config.yaml
parallel_block: false
extras: ["local attention windows", "gated attention"]
init: "uniform"
batch_tokens: 65536
Each number is 200 + 30 x the weight over its row's rms, rounded and kept within 0 to 999. Layers, rows and columns count from 0. The size before them is the row's rms in percent of the matrix's.

# layer 6 MLP up, 3072x768, rms 0.0452, rows 1279-1315, columns 0-95
093,198,185,138,156,196,169,240,230,194,195,221,216,261,196,220,212,162,223,172,183,195,186,225,230,131,244,223,241,192,128,184,164,174,202,191,247,222,173,193,165,202,210,191,228,161,140,208,201,210,238,183,237,158,190,232,232,203,227,209,215,202,215,163,212,248,197,240,229,163,207,190,197,173,173,195,225,194,199,186,208,202,212,244,205,182,232,220,191,179,242,201,232,194,137,206,200
104,184,218,197,216,181,175,201,167,217,219,192,177,191,190,223,217,146,243,190,175,202,195,240,238,225,176,225,266,174,208,131,217,170,206,206,191,182,189,157,133,177,242,156,235,246,199,161,216,205,210,238,130,216,176,270,224,197,219,180,187,160,229,217,210,217,195,214,211,160,250,206,185,233,158,134,185,229,174,189,161,209,175,228,204,158,170,192,196,190,189,201,210,209,140,203,224
101,220,174,197,193,181,166,231,208,176,131,190,167,179,208,225,201,171,172,183,208,203,227,176,248,171,233,161,219,243,148,162,158,187,212,220,193,234,238,182,183,196,202,206,227,206,165,156,179,186,153,187,199,108,245,230,224,229,202,198,170,247,194,162,190,137,255,248,208,184,245,180,165,158,174,225,252,190,167,192,188,222,223,180,212,183,186,224,204,187,263,192,221,223,215,150,208
102,220,169,232,178,197,212,194,173,175,154,215,182,154,169,156,219,165,181,203,195,242,212,228,216,180,151,234,193,257,192,98,242,263,195,171,151,186,200,150,174,225,192,227,177,194,154,181,192,235,199,178,206,147,197,157,198,171,188,154,231,205,247,249,201,230,202,152,201,205,137,193,170,166,246,222,226,180,206,163,201,244,180,194,218,183,232,214,150,249,218,178,199,231,181,240,239
112,221,219,199,206,215,167,177,138,156,191,155,206,229,208,237,249,183,234,139,181,189,231,179,215,186,195,234,135,237,194,199,231,197,163,231,177,194,214,169,169,218,235,189,228,237,209,209,195,158,190,174,122,194,226,224,203,206,197,170,223,266,266,176,175,243,228,158,176,168,222,178,208,234,234,216,205,222,187,190,209,210,240,219,171,140,236,209,220,169,236,189,246,229,245,244,207
094,193,226,173,168,215,160,209,202,236,154,199,246,222,191,221,153,188,172,249,214,163,207,186,269,240,248,230,178,163,209,180,202,256,218,197,236,176,143,169,258,269,190,173,173,176,173,181,167,184,156,245,163,194,218,204,221,132,246,170,195,199,248,176,168,259,210,149,186,186,151,201,221,205,212,137,171,261,230,184,168,224,189,254,216,198,202,235,213,149,207,167,241,257,203,245,169
107,231,191,209,207,176,207,186,196,183,161,223,232,207,216,168,217,201,185,189,210,200,217,219,158,202,212,222,231,249,170,189,215,181,223,215,192,180,194,138,209,196,216,187,176,212,256,192,186,191,193,149,169,209,186,244,154,230,256,169,185,239,218,159,209,219,204,142,208,190,178,158,202,204,137,162,207,210,145,171,206,166,265,231,280,188,192,191,225,175,266,158,185,236,236,206,178
097,130,229,214,242,213,179,183,159,159,223,170,206,231,233,248,156,221,161,140,217,240,254,189,186,176,224,254,166,235,230,201,225,171,224,223,182,177,197,195,181,157,240,181,236,218,193,178,180,243,215,203,185,191,215,197,190,236,178,216,194,210,191,180,227,283,162,182,181,142,190,201,173,172,226,150,195,109,139,187,249,224,201,213,234,195,208,194,191,172,201,197,198,204,169,239,215
096,194,227,150,164,137,162,178,180,162,180,185,233,190,233,225,215,222,201,193,156,226,172,245,207,215,184,171,210,222,184,212,217,184,147,207,201,221,187,192,203,205,223,169,208,174,211,186,204,252,180,166,193,177,171,242,209,233,189,241,224,160,206,198,214,199,213,234,248,161,216,212,137,184,173,222,212,222,191,247,187,207,236,220,208,240,156,171,215,194,229,225,187,218,195,207,183
099,238,207,169,187,165,180,228,182,215,197,206,170,212,176,190,181,152,190,210,181,183,205,182,212,209,158,210,197,198,183,164,201,227,192,140,207,228,223,195,144,185,169,186,191,198,166,219,193,193,250,183,148,215,221,198,241,235,279,241,202,215,225,203,181,204,256,210,171,225,237,189,214,210,152,184,210,262,250,211,210,184,189,205,192,193,201,191,215,237,253,203,198,207,211,223,166
103,231,231,234,220,210,211,172,187,220,199,194,225,204,186,201,239,234,248,223,171,187,196,177,184,226,203,201,182,213,216,177,227,162,210,219,188,234,197,176,213,200,245,156,221,177,157,197,224,190,244,232,194,190,203,242,201,154,181,184,220,229,198,185,223,233,239,269,200,170,203,225,204,200,148,202,212,244,179,177,165,232,243,159,214,218,162,260,210,223,196,164,210,209,217,207,210
101,219,189,183,194,204,225,158,270,200,182,213,181,228,205,182,237,155,181,207,193,229,199,200,179,188,221,248,229,250,193,191,255,198,191,204,223,187,166,200,198,197,234,181,233,185,202,195,222,211,172,176,210,149,185,215,226,248,198,169,185,213,181,262,162,249,220,179,226,179,233,185,229,206,164,181,249,195,197,190,216,231,163,178,268,204,226,165,138,187,212,190,211,234,190,185,179
090,179,133,297,216,234,254,201,49,135,217,226,231,208,229,201,242,179,215,187,215,255,208,249,236,194,259,196,211,166,180,176,257,192,191,214,210,162,205,210,212,196,238,216,211,166,179,203,175,196,204,183,195,219,186,180,213,188,195,242,227,235,201,174,157,271,244,216,180,162,258,209,219,217,182,181,189,199,150,161,177,184,175,216,219,161,166,211,224,159,202,187,228,212,240,234,219
097,222,234,152,188,200,186,189,213,185,178,219,247,235,138,174,199,208,249,157,214,184,175,179,184,199,231,200,208,171,158,189,226,234,231,187,212,196,183,192,216,205,216,163,239,223,210,180,207,194,168,160,184,156,136,226,177,178,193,249,187,164,212,186,179,227,206,200,217,206,243,232,224,182,160,191,183,161,222,186,215,214,206,219,259,153,200,274,202,228,174,142,192,200,189,214,194
094,161,217,136,251,144,197,165,231,226,185,208,204,187,143,199,260,185,172,173,222,254,208,252,213,174,183,209,255,165,142,138,238,217,199,187,131,207,196,198,141,206,209,132,282,206,213,199,153,193,163,175,175,184,225,250,193,229,232,203,188,206,168,174,154,188,256,197,205,184,223,164,216,219,173,224,240,152,206,185,195,231,182,176,216,168,229,178,202,182,259,158,199,198,177,195,207
100,226,227,219,203,177,204,118,159,189,159,197,218,240,183,172,208,248,270,218,217,270,198,207,239,197,164,246,259,246,184,187,253,222,216,155,174,220,211,187,191,211,226,226,222,191,206,189,125,220,197,259,212,202,213,160,183,184,138,177,163,200,223,152,223,176,242,212,193,154,191,172,189,199,228,171,150,207,171,175,214,216,211,218,205,195,251,180,218,202,252,197,194,205,191,249,186
103,165,182,190,211,165,206,165,193,163,193,230,204,166,204,224,206,199,246,186,186,213,136,204,226,239,203,228,234,213,176,268,256,203,202,188,171,215,234,175,198,210,218,221,183,154,165,174,216,192,225,252,173,178,226,183,224,173,186,180,197,184,193,144,217,183,186,113,187,160,175,232,196,155,205,180,142,149,139,158,174,172,204,231,236,211,205,206,207,136,215,242,233,217,155,247,158
104,196,174,205,197,133,160,205,206,227,207,211,201,184,179,214,202,194,188,221,219,172,166,208,209,216,151,198,233,213,181,214,223,236,236,194,249,199,191,195,194,213,181,159,241,210,175,220,227,236,196,168,179,178,229,220,162,234,240,216,222,233,232,145,203,219,178,238,207,187,290,225,202,173,186,192,245,207,188,226,217,243,194,218,268,186,224,169,193,148,233,186,201,231,161,224,186
099,175,251,256,183,158,171,147,152,187,174,205,210,174,185,175,221,189,187,245,217,206,153,201,216,185,177,207,209,181,131,183,169,194,196,186,198,157,171,199,247,200,230,167,197,207,213,179,214,264,191,172,228,146,170,199,224,187,202,240,228,175,223,250,222,186,251,184,242,116,276,212,224,192,227,196,226,193,179,148,234,166,234,177,231,207,176,212,233,203,198,278,231,219,221,220,217
101,241,224,181,209,174,191,202,238,230,222,215,168,173,192,218,207,186,211,156,215,171,200,207,211,226,160,187,151,214,179,199,252,245,176,171,160,157,199,178,192,176,283,166,208,183,151,147,257,215,206,203,196,144,167,223,185,156,264,211,162,229,171,172,232,213,247,255,158,174,205,240,205,155,141,184,173,174,194,215,158,225,164,226,219,216,217,213,193,200,187,220,234,211,213,203,197
095,181,223,219,257,169,209,148,172,210,176,193,179,195,160,239,211,108,213,210,177,154,181,235,186,166,229,241,257,181,190,172,212,260,252,230,218,235,170,182,184,170,201,103,189,219,208,175,224,179,211,159,203,228,224,182,244,191,166,234,186,196,205,133,205,231,204,203,193,168,207,218,218,224,166,209,202,190,143,171,187,213,215,206,199,196,165,219,221,195,214,208,223,214,268,180,247
100,219,175,246,231,183,214,188,174,178,158,214,234,203,198,266,249,239,191,198,209,245,183,166,232,154,188,267,257,174,164,209,195,217,221,208,174,234,151,204,193,190,193,218,228,176,216,181,163,260,180,189,201,216,268,193,162,227,179,146,170,226,216,158,179,174,187,197,187,150,212,139,191,232,215,156,211,217,210,185,187,238,179,203,231,245,227,184,198,220,215,154,201,219,179,211,208
105,196,182,229,230,227,171,202,201,193,191,187,254,173,206,187,198,195,197,157,243,227,176,221,220,194,204,237,230,171,215,138,170,229,172,235,166,185,139,179,236,181,176,156,227,232,221,205,229,248,152,164,187,183,158,233,187,223,166,181,214,221,181,146,236,171,303,200,221,182,210,202,158,209,173,154,151,163,234,184,219,218,250,179,206,229,208,190,175,194,241,189,179,222,203,216,215
093,192,269,212,219,172,198,140,189,265,186,213,177,221,240,211,163,157,173,243,219,166,161,167,227,152,187,178,208,207,195,160,184,231,233,208,194,227,204,190,214,201,176,213,230,260,192,216,202,150,208,193,209,188,208,167,250,162,197,185,220,208,241,196,220,161,163,195,197,176,242,203,226,256,179,167,185,242,141,268,162,222,204,225,183,194,230,172,210,127,197,222,233,219,258,202,168
094,232,216,146,122,168,175,224,209,236,194,214,255,231,211,201,229,170,199,213,245,244,201,181,174,210,220,186,177,232,211,204,189,198,150,191,158,175,184,162,206,188,197,205,195,208,195,186,162,227,216,163,257,170,189,247,170,228,198,218,244,197,197,208,207,264,266,179,189,221,191,219,245,199,256,203,167,172,177,202,209,199,198,201,202,247,201,260,240,196,147,198,265,238,194,199,237
098,265,196,257,265,136,222,176,177,196,194,206,227,221,231,248,170,190,195,208,264,230,178,204,183,166,178,197,171,242,167,158,243,236,212,152,228,232,212,178,214,189,204,178,208,168,221,218,198,198,234,161,196,239,149,190,216,199,183,193,216,219,174,192,189,173,263,229,148,166,217,209,193,181,215,208,205,211,215,184,200,211,195,171,205,193,196,198,212,191,229,221,209,245,183,225,163
099,211,227,190,235,189,194,176,190,197,208,197,205,177,239,227,241,195,220,162,235,167,216,187,211,242,182,184,181,229,105,141,172,204,221,141,198,159,182,193,159,158,243,177,189,213,168,174,271,222,200,170,165,189,159,277,242,195,209,232,160,239,178,219,187,205,262,212,211,123,217,211,159,137,147,199,211,176,181,165,243,224,184,234,252,214,180,182,206,240,211,220,181,227,193,224,188
098,209,163,256,199,198,187,162,228,199,207,246,200,183,157,261,183,186,203,180,207,183,178,248,243,188,198,260,218,253,196,240,247,194,224,199,206,216,167,209,233,125,192,183,194,181,140,141,246,251,224,265,137,183,185,208,216,272,210,102,192,187,202,251,154,207,245,243,237,173,202,156,176,202,199,210,232,217,183,247,181,196,207,198,184,218,248,198,204,164,186,177,193,228,215,200,205
097,250,207,194,195,184,197,171,178,175,107,202,227,180,184,230,165,178,212,200,198,195,171,191,223,218,177,220,220,170,139,167,219,179,191,187,246,203,192,185,184,198,249,236,182,236,179,201,247,201,205,177,220,236,214,229,197,207,206,224,200,169,209,199,145,184,166,218,217,175,151,204,161,194,163,194,203,213,224,233,182,238,191,198,211,191,227,177,164,196,217,197,128,235,209,252,178
096,235,185,184,217,209,202,193,198,209,181,216,220,238,169,188,227,258,180,218,138,212,201,212,170,228,252,237,231,178,233,213,171,214,240,218,188,180,204,176,205,193,157,188,228,232,213,146,188,215,177,224,165,133,198,226,211,209,208,151,255,282,165,181,245,201,191,226,162,232,184,287,232,224,208,167,225,207,184,234,220,229,181,208,216,237,214,225,201,215,201,155,194,232,200,164,163
112,216,220,184,192,152,192,159,233,247,197,223,158,221,210,199,197,169,282,150,149,236,218,162,189,205,234,214,259,179,181,238,234,210,242,204,229,214,207,174,206,214,261,171,254,208,161,182,192,218,168,232,163,171,184,257,222,144,242,121,206,210,251,193,185,192,289,139,203,183,236,185,211,167,136,214,178,164,148,216,263,171,164,173,234,208,187,196,169,213,215,207,203,219,200,185,208
094,220,214,211,211,166,204,206,219,220,198,231,243,203,163,223,200,238,194,195,182,177,179,231,181,231,234,172,192,218,199,175,222,266,199,189,225,159,212,164,147,196,188,214,236,188,203,177,220,165,182,221,182,189,231,228,194,186,239,235,206,132,225,156,173,214,241,211,227,261,167,180,195,193,160,178,177,189,179,194,221,208,206,208,239,142,205,192,206,186,207,150,216,204,235,224,183
104,195,199,196,200,181,175,173,238,244,201,241,197,229,203,195,265,179,232,159,248,214,207,191,164,196,217,229,170,232,217,180,222,256,162,193,192,242,121,176,226,209,191,163,228,179,179,155,146,247,214,207,181,173,231,204,217,153,215,209,190,231,255,142,172,264,226,220,177,215,244,182,234,197,184,219,224,154,194,195,267,195,237,244,197,213,143,222,184,140,217,210,191,218,234,180,214
100,205,177,162,190,229,177,222,196,227,166,288,188,212,162,288,187,208,219,222,243,210,139,219,239,186,192,202,250,195,186,194,213,218,212,241,155,236,183,207,249,201,226,233,196,214,174,193,194,199,238,187,183,175,172,198,232,196,167,241,204,150,217,229,225,209,193,196,165,204,248,191,143,180,212,205,170,236,224,166,202,237,208,188,220,218,222,250,184,184,235,204,145,219,209,182,243
100,215,193,208,218,183,187,145,195,191,202,198,187,209,205,191,188,238,213,196,218,169,220,249,256,187,168,226,215,189,175,174,169,208,179,185,138,229,190,159,218,216,246,188,215,191,211,213,198,242,203,188,218,167,196,206,162,173,199,195,162,163,230,176,152,215,252,206,219,186,218,131,227,172,183,153,163,181,191,212,265,272,208,256,211,181,194,178,223,205,241,218,183,215,194,196,186
093,211,192,203,242,124,172,176,181,207,212,198,161,199,164,160,177,236,159,190,160,204,232,160,245,158,186,232,150,254,237,170,167,161,195,214,131,221,185,169,167,206,248,188,267,219,237,154,144,165,199,172,180,207,238,177,191,185,227,192,216,210,203,193,204,193,217,235,210,197,222,216,180,211,167,130,200,183,164,242,185,216,223,212,149,212,141,231,184,188,175,213,255,238,229,192,268
104,219,166,212,216,153,202,196,186,176,195,212,184,168,175,201,194,162,296,185,114,253,216,187,203,249,174,210,261,214,202,175,255,203,193,184,176,224,219,188,231,215,223,213,247,162,173,149,195,204,176,166,182,203,255,198,239,153,197,179,252,200,193,194,202,232,177,198,208,201,165,208,196,208,185,146,185,239,240,162,198,187,156,217,208,195,243,212,183,177,218,195,206,219,200,202,205
# layer 6 MLP down (transposed), 3072x768, rms 0.0406, rows 1279-1314, columns 0-95
092,172,222,239,225,202,188,178,154,203,185,252,176,200,170,151,178,228,197,202,206,202,212,189,178,184,211,204,178,211,207,196,240,188,181,207,160,191,228,201,273,219,133,239,239,209,191,199,131,200,206,235,179,244,186,173,173,170,176,184,194,180,241,182,195,165,212,166,181,171,150,176,126,214,188,199,173,174,184,217,164,204,198,189,199,187,159,234,181,221,178,244,266,124,234,177,217
104,203,181,258,163,220,194,195,192,211,226,223,158,216,251,170,215,188,202,255,214,211,144,141,200,204,181,224,231,195,190,195,211,187,186,189,168,204,234,200,156,170,163,213,158,248,214,210,153,168,246,155,195,206,174,206,220,197,189,180,202,199,214,184,236,233,146,172,205,191,222,218,146,203,190,197,197,162,222,156,172,278,246,162,191,177,149,236,165,209,226,164,174,235,193,235,157
101,180,235,218,279,203,236,185,165,163,239,200,198,197,214,230,266,215,229,179,197,165,203,233,150,193,223,195,148,202,184,188,154,187,260,208,179,136,188,189,174,178,162,185,161,167,188,206,188,185,229,236,202,209,177,156,158,197,215,225,262,187,178,175,143,179,223,160,182,208,179,206,210,150,205,143,238,205,216,225,238,184,207,238,191,156,178,211,260,216,210,208,217,205,220,209,157
103,184,234,207,221,191,188,179,188,196,172,177,194,245,259,148,204,221,162,218,240,191,156,215,190,241,175,209,217,192,220,117,234,162,201,171,216,238,191,196,165,188,209,133,158,200,233,184,182,160,256,193,167,158,197,183,192,155,206,177,174,217,169,196,149,198,193,231,220,214,189,172,186,179,185,172,242,198,170,176,178,132,165,159,236,198,192,213,170,162,184,255,213,191,177,218,205
110,173,171,198,166,236,177,246,228,220,225,284,232,211,189,190,215,204,215,212,225,221,194,226,254,168,202,205,219,209,214,206,185,183,178,198,215,174,193,182,178,190,178,247,202,223,232,169,203,173,228,235,215,178,227,198,167,165,206,139,186,159,211,166,189,215,179,274,269,216,143,237,157,157,195,191,247,189,226,217,254,156,217,171,204,122,211,154,205,234,200,176,145,268,141,194,251
097,254,196,144,254,143,171,196,182,163,263,142,173,216,210,208,270,158,243,128,212,169,182,181,168,227,151,158,199,196,193,160,233,186,223,245,185,243,214,202,180,170,194,184,247,215,250,214,191,193,208,203,213,237,168,191,225,215,172,176,203,175,213,229,195,171,180,184,221,222,222,242,165,198,178,168,216,194,194,194,194,221,166,181,178,235,220,202,153,173,196,163,192,197,150,213,243
106,222,216,180,241,243,238,198,190,140,196,252,250,229,212,197,192,216,217,171,210,245,204,163,233,202,188,223,156,210,176,244,192,184,197,246,198,181,232,253,198,195,216,218,178,212,183,215,177,212,225,214,187,221,222,189,178,212,220,247,211,143,194,239,168,183,226,211,173,181,235,205,152,207,176,224,187,222,176,219,216,201,175,218,188,179,163,185,229,196,217,213,217,240,242,225,203
089,191,177,172,75,164,163,271,231,234,124,243,237,200,568,219,185,234,153,202,231,186,244,244,168,153,202,186,198,202,213,233,237,197,170,218,197,237,195,229,159,202,208,269,174,191,211,261,165,198,201,194,235,186,213,220,209,209,194,221,224,191,193,207,213,220,204,237,201,267,196,184,169,247,262,218,197,158,193,192,247,210,175,240,242,149,199,204,177,246,218,174,154,123,195,178,182
094,192,211,167,166,228,106,183,253,238,193,94,260,118,173,197,220,245,168,181,199,222,193,183,176,246,222,234,217,218,242,291,208,224,188,156,222,217,192,236,211,138,255,202,252,204,223,258,161,161,181,206,211,248,207,192,125,191,220,210,194,197,214,163,177,182,217,171,210,179,172,185,170,221,220,252,192,205,212,175,159,190,221,197,217,213,203,198,196,230,194,203,153,43,166,160,171
099,178,195,209,222,217,240,214,210,168,225,182,192,227,211,162,212,191,235,217,188,225,164,153,177,203,206,176,121,210,216,175,201,146,168,228,225,233,164,163,195,239,205,247,177,206,203,230,187,183,174,200,254,148,186,200,247,180,312,238,213,203,270,198,193,196,170,165,186,170,179,207,239,164,214,208,198,228,234,155,137,204,210,147,223,221,207,180,166,254,232,246,227,251,202,214,206
102,193,207,197,224,215,193,151,174,168,213,154,197,184,208,240,169,244,206,172,220,146,199,152,176,245,226,200,207,223,233,210,246,198,169,197,268,276,243,190,271,117,206,213,233,216,208,180,167,187,254,220,157,209,210,218,196,255,207,176,175,172,165,228,231,179,210,205,188,265,226,224,221,180,225,200,194,248,182,176,187,231,219,245,205,214,194,235,175,157,221,205,243,192,193,172,223
103,224,221,198,213,179,178,229,189,193,237,209,183,255,222,177,156,203,197,189,162,237,170,203,168,225,184,207,211,201,227,179,219,203,164,231,152,238,234,189,189,238,228,208,224,182,185,178,147,212,205,181,224,242,235,264,213,189,173,184,131,198,272,178,167,152,178,160,214,184,202,191,213,222,204,170,174,156,243,202,231,209,164,184,200,214,197,165,177,196,231,222,206,234,196,189,207
081,181,252,162,254,223,92,179,265,246,143,229,136,198,179,202,173,165,186,218,184,184,203,172,170,195,195,198,217,223,199,191,179,194,168,172,212,196,152,135,246,219,157,165,197,196,191,219,207,176,215,222,178,173,212,215,197,224,193,178,194,211,204,199,158,164,169,208,198,231,171,167,251,223,198,201,167,189,232,205,217,223,167,213,193,221,229,235,181,234,201,231,187,63,126,137,199
093,160,226,219,209,190,208,165,176,240,191,241,176,239,199,205,174,209,167,171,164,167,214,208,176,227,228,217,198,210,184,193,189,219,185,180,176,176,231,255,209,236,168,203,164,261,203,162,194,206,198,291,234,224,190,234,161,231,235,198,207,146,164,222,190,227,225,181,217,172,227,234,196,160,179,238,163,162,232,166,175,176,227,180,211,203,185,264,195,202,186,194,186,170,172,234,243
092,191,206,191,213,245,216,190,167,166,235,238,215,180,214,184,143,175,155,246,244,219,175,214,179,175,142,230,189,212,239,262,229,187,189,178,174,205,183,278,210,161,211,254,203,214,189,187,188,132,163,246,205,199,215,204,191,225,204,200,220,196,198,251,193,241,219,226,274,198,206,184,206,258,188,214,220,217,192,237,146,180,202,223,213,165,216,193,200,206,191,213,172,72,219,199,189
100,212,198,189,222,250,200,176,222,201,214,157,220,176,206,224,151,170,187,211,214,239,153,192,201,209,181,256,201,150,168,176,219,201,150,240,181,219,245,190,210,193,149,197,202,262,226,203,237,271,188,206,191,187,241,143,162,196,204,191,166,222,181,269,210,168,183,261,244,219,186,229,205,130,188,167,230,216,136,242,242,177,162,164,201,182,151,194,197,220,157,240,181,167,213,165,209
103,173,181,231,192,213,179,204,211,192,211,211,192,167,272,157,209,218,216,187,168,213,252,191,162,175,121,184,179,204,219,247,170,201,129,228,163,207,221,245,144,230,203,224,218,203,201,212,161,200,194,224,222,196,235,252,272,271,173,235,221,171,127,199,218,168,232,211,200,248,225,202,222,189,273,157,159,176,197,169,183,154,225,210,221,242,188,207,212,227,204,195,205,272,194,168,230
103,121,269,175,243,226,275,205,203,193,148,151,219,211,171,165,184,161,160,160,150,287,211,205,184,199,216,218,169,208,169,201,210,138,179,192,210,247,202,183,202,163,163,175,212,188,190,166,200,185,236,229,227,225,187,169,191,142,158,157,193,188,236,169,165,205,153,174,245,244,214,192,203,201,162,142,199,180,200,220,208,157,237,169,172,205,203,231,252,163,176,151,184,253,199,234,165
098,212,158,244,204,182,233,196,178,124,149,216,176,206,203,150,131,233,222,171,233,177,204,219,166,193,192,196,207,192,216,231,212,214,211,181,178,211,181,188,191,217,227,193,170,193,232,245,207,191,248,172,138,192,205,194,198,229,190,178,205,226,230,224,188,193,149,198,217,212,152,193,190,170,173,184,212,209,175,164,185,213,162,245,215,183,191,244,180,159,189,174,182,180,173,241,205
100,172,241,177,259,165,197,163,201,206,204,203,163,267,200,185,150,207,203,284,212,191,230,224,200,205,237,228,203,169,179,196,222,207,237,198,230,188,215,206,175,206,196,240,257,186,208,154,223,205,223,225,208,210,200,137,213,231,203,224,192,207,183,205,165,213,211,189,187,227,169,223,152,197,192,150,236,151,214,202,155,214,147,192,262,250,189,259,143,232,230,249,202,205,267,253,278
098,237,180,167,192,157,226,203,191,184,193,214,223,224,235,196,205,198,191,185,144,234,221,246,218,199,217,240,130,214,156,205,191,167,199,172,203,184,141,216,214,173,205,145,177,256,203,206,203,219,206,224,213,181,205,196,274,207,169,265,172,188,175,228,230,205,191,180,189,193,176,175,219,159,208,245,181,209,209,233,189,185,211,73,218,151,195,168,213,184,223,196,207,255,179,219,181
097,176,200,168,184,213,173,167,201,215,187,163,178,192,195,236,241,189,239,230,250,185,156,164,127,165,206,178,200,200,190,220,233,198,194,189,196,173,207,191,205,181,159,204,150,203,154,177,188,299,178,147,208,222,211,201,268,198,251,194,164,227,234,167,215,206,249,185,209,263,200,214,194,178,230,168,198,185,240,196,139,187,146,245,219,169,222,170,176,187,178,176,242,162,229,187,233
104,233,213,196,176,198,168,241,228,246,181,167,218,235,225,200,230,172,171,246,213,160,183,193,173,188,235,216,252,178,196,150,219,174,223,202,167,229,171,200,189,230,200,283,197,242,200,132,203,193,210,164,215,218,199,149,225,220,176,185,177,219,183,176,222,151,205,182,179,121,214,261,173,227,230,153,181,207,222,226,192,195,174,219,157,216,185,215,181,208,228,214,185,207,198,182,238
092,208,120,169,173,245,262,273,227,200,206,277,246,196,205,176,222,242,216,257,172,217,230,225,177,191,241,215,208,161,179,187,198,168,220,221,214,233,220,185,178,198,157,187,149,210,176,178,164,193,202,207,278,214,196,155,227,134,195,191,246,236,208,279,163,216,235,241,227,218,220,176,242,168,146,212,211,246,195,176,211,149,173,190,176,182,193,237,235,172,204,169,158,248,225,245,153
096,219,247,247,239,241,242,145,197,159,203,186,182,196,214,211,228,217,183,260,224,181,178,183,257,179,167,228,183,158,247,234,185,183,166,186,189,217,190,240,178,130,203,188,226,230,247,190,188,209,230,158,201,200,176,254,237,228,231,202,193,203,240,179,144,242,183,231,167,177,167,242,149,236,186,184,176,124,244,187,93,132,235,206,238,190,211,266,189,158,243,173,222,254,172,218,214
102,175,198,235,144,238,179,216,197,216,207,118,208,170,217,185,193,239,173,170,187,264,191,205,218,120,230,132,157,285,161,238,216,259,223,254,238,197,195,274,214,160,189,269,194,201,222,223,191,153,241,200,176,220,206,153,171,190,221,192,250,171,220,168,205,187,211,182,147,246,184,197,203,234,167,250,239,224,227,210,183,229,243,236,190,210,223,230,197,221,176,164,227,287,177,177,180
097,168,180,209,140,224,216,211,188,250,177,204,224,240,230,222,219,208,177,203,262,198,176,198,224,210,176,166,214,182,181,263,214,131,167,183,159,195,197,153,195,208,165,252,228,178,206,180,164,272,178,204,230,206,182,155,204,175,166,239,204,198,230,183,215,207,189,162,166,220,197,185,214,186,195,193,198,240,193,222,144,172,238,230,201,187,196,195,118,214,169,169,160,218,177,169,218
098,196,187,176,192,173,153,168,231,209,205,183,159,220,202,179,200,214,183,154,187,186,144,149,205,227,156,217,215,197,242,178,172,216,188,203,179,205,226,173,275,186,203,231,200,234,212,147,222,209,244,175,198,210,191,262,205,210,236,150,175,164,188,203,239,255,198,172,235,188,143,251,166,218,170,198,263,191,205,179,201,226,182,222,299,209,173,267,212,167,173,168,212,278,207,129,222
100,252,177,237,195,241,207,213,160,212,243,219,211,217,189,198,236,191,173,216,242,133,212,263,192,193,187,184,204,254,197,224,202,221,220,221,232,218,185,236,187,210,160,238,170,172,188,244,254,158,207,209,190,197,134,201,237,214,176,201,236,203,224,222,179,193,195,193,205,166,218,172,193,165,205,199,199,153,207,196,193,167,190,219,226,171,170,187,180,241,183,176,178,195,173,206,213
098,194,217,178,185,134,214,204,231,229,193,194,194,220,204,151,199,193,177,206,162,221,191,223,193,176,198,182,202,122,233,164,173,187,186,223,206,204,257,248,247,152,210,212,153,213,186,255,185,165,201,172,238,171,172,181,210,178,169,155,192,189,198,173,190,228,201,214,181,240,197,178,198,171,222,178,170,157,252,144,217,182,164,219,234,196,221,170,187,187,223,210,180,225,212,197,201
110,220,178,235,191,223,228,231,186,178,165,199,250,164,231,227,228,191,222,198,209,180,202,244,194,211,232,183,177,240,183,222,210,194,169,169,144,211,181,130,185,220,228,214,186,221,158,199,173,212,180,217,180,198,226,214,230,192,146,214,200,192,236,151,151,235,222,163,159,191,212,226,220,178,216,140,213,153,185,141,117,190,253,114,177,206,228,162,187,176,238,198,191,228,214,188,188
096,199,185,206,228,222,247,167,160,162,195,254,174,168,233,170,222,215,171,214,217,185,174,179,164,177,229,156,157,237,199,188,219,145,178,196,184,194,204,203,241,259,184,211,233,207,172,240,163,203,173,208,184,213,273,200,174,164,215,245,231,264,208,176,241,170,214,237,142,188,174,225,222,167,250,186,230,250,180,215,131,135,211,208,220,225,213,195,204,200,164,155,198,222,172,215,206
104,209,222,223,223,228,239,199,175,165,176,187,223,224,186,198,168,148,219,184,192,160,178,162,195,199,213,166,226,200,149,202,184,218,265,232,222,215,185,199,182,170,162,210,194,219,185,206,166,247,172,206,190,234,188,273,238,184,214,197,209,181,210,218,198,163,153,221,226,139,226,211,174,202,198,134,207,210,131,195,212,253,131,204,205,230,231,152,236,190,166,214,220,215,194,163,237
095,162,208,228,217,242,235,144,131,174,260,235,199,219,201,171,215,199,188,188,169,208,235,167,244,185,245,183,194,152,203,185,216,204,151,172,181,168,205,248,238,248,223,218,212,178,206,176,203,206,200,195,218,186,187,208,190,225,197,152,175,217,213,215,247,223,242,210,198,186,192,203,207,194,171,239,183,166,146,228,221,248,182,236,264,198,188,200,190,220,186,211,209,127,183,165,213
100,187,159,169,193,218,167,218,213,201,205,202,161,211,211,217,190,192,204,188,221,198,194,218,277,169,153,169,215,191,220,194,182,178,180,184,174,268,151,199,213,203,146,146,207,256,234,178,228,238,274,157,219,237,168,163,184,177,203,153,170,217,222,162,203,167,231,196,215,264,201,213,219,219,193,235,209,165,242,236,198,208,198,180,197,203,233,219,141,229,143,246,145,143,211,178,198
086,305,107,198,97,91,148,206,116,178,213,271,179,161,227,163,197,160,170,180,204,265,197,212,237,219,160,215,178,227,219,203,170,206,204,199,189,207,233,243,188,185,177,288,195,236,176,228,171,152,187,99,235,186,200,235,154,166,217,177,167,249,192,196,240,224,208,197,182,228,199,167,213,174,185,205,159,243,242,187,205,184,206,204,202,219,176,227,213,171,177,163,215,142,169,191,184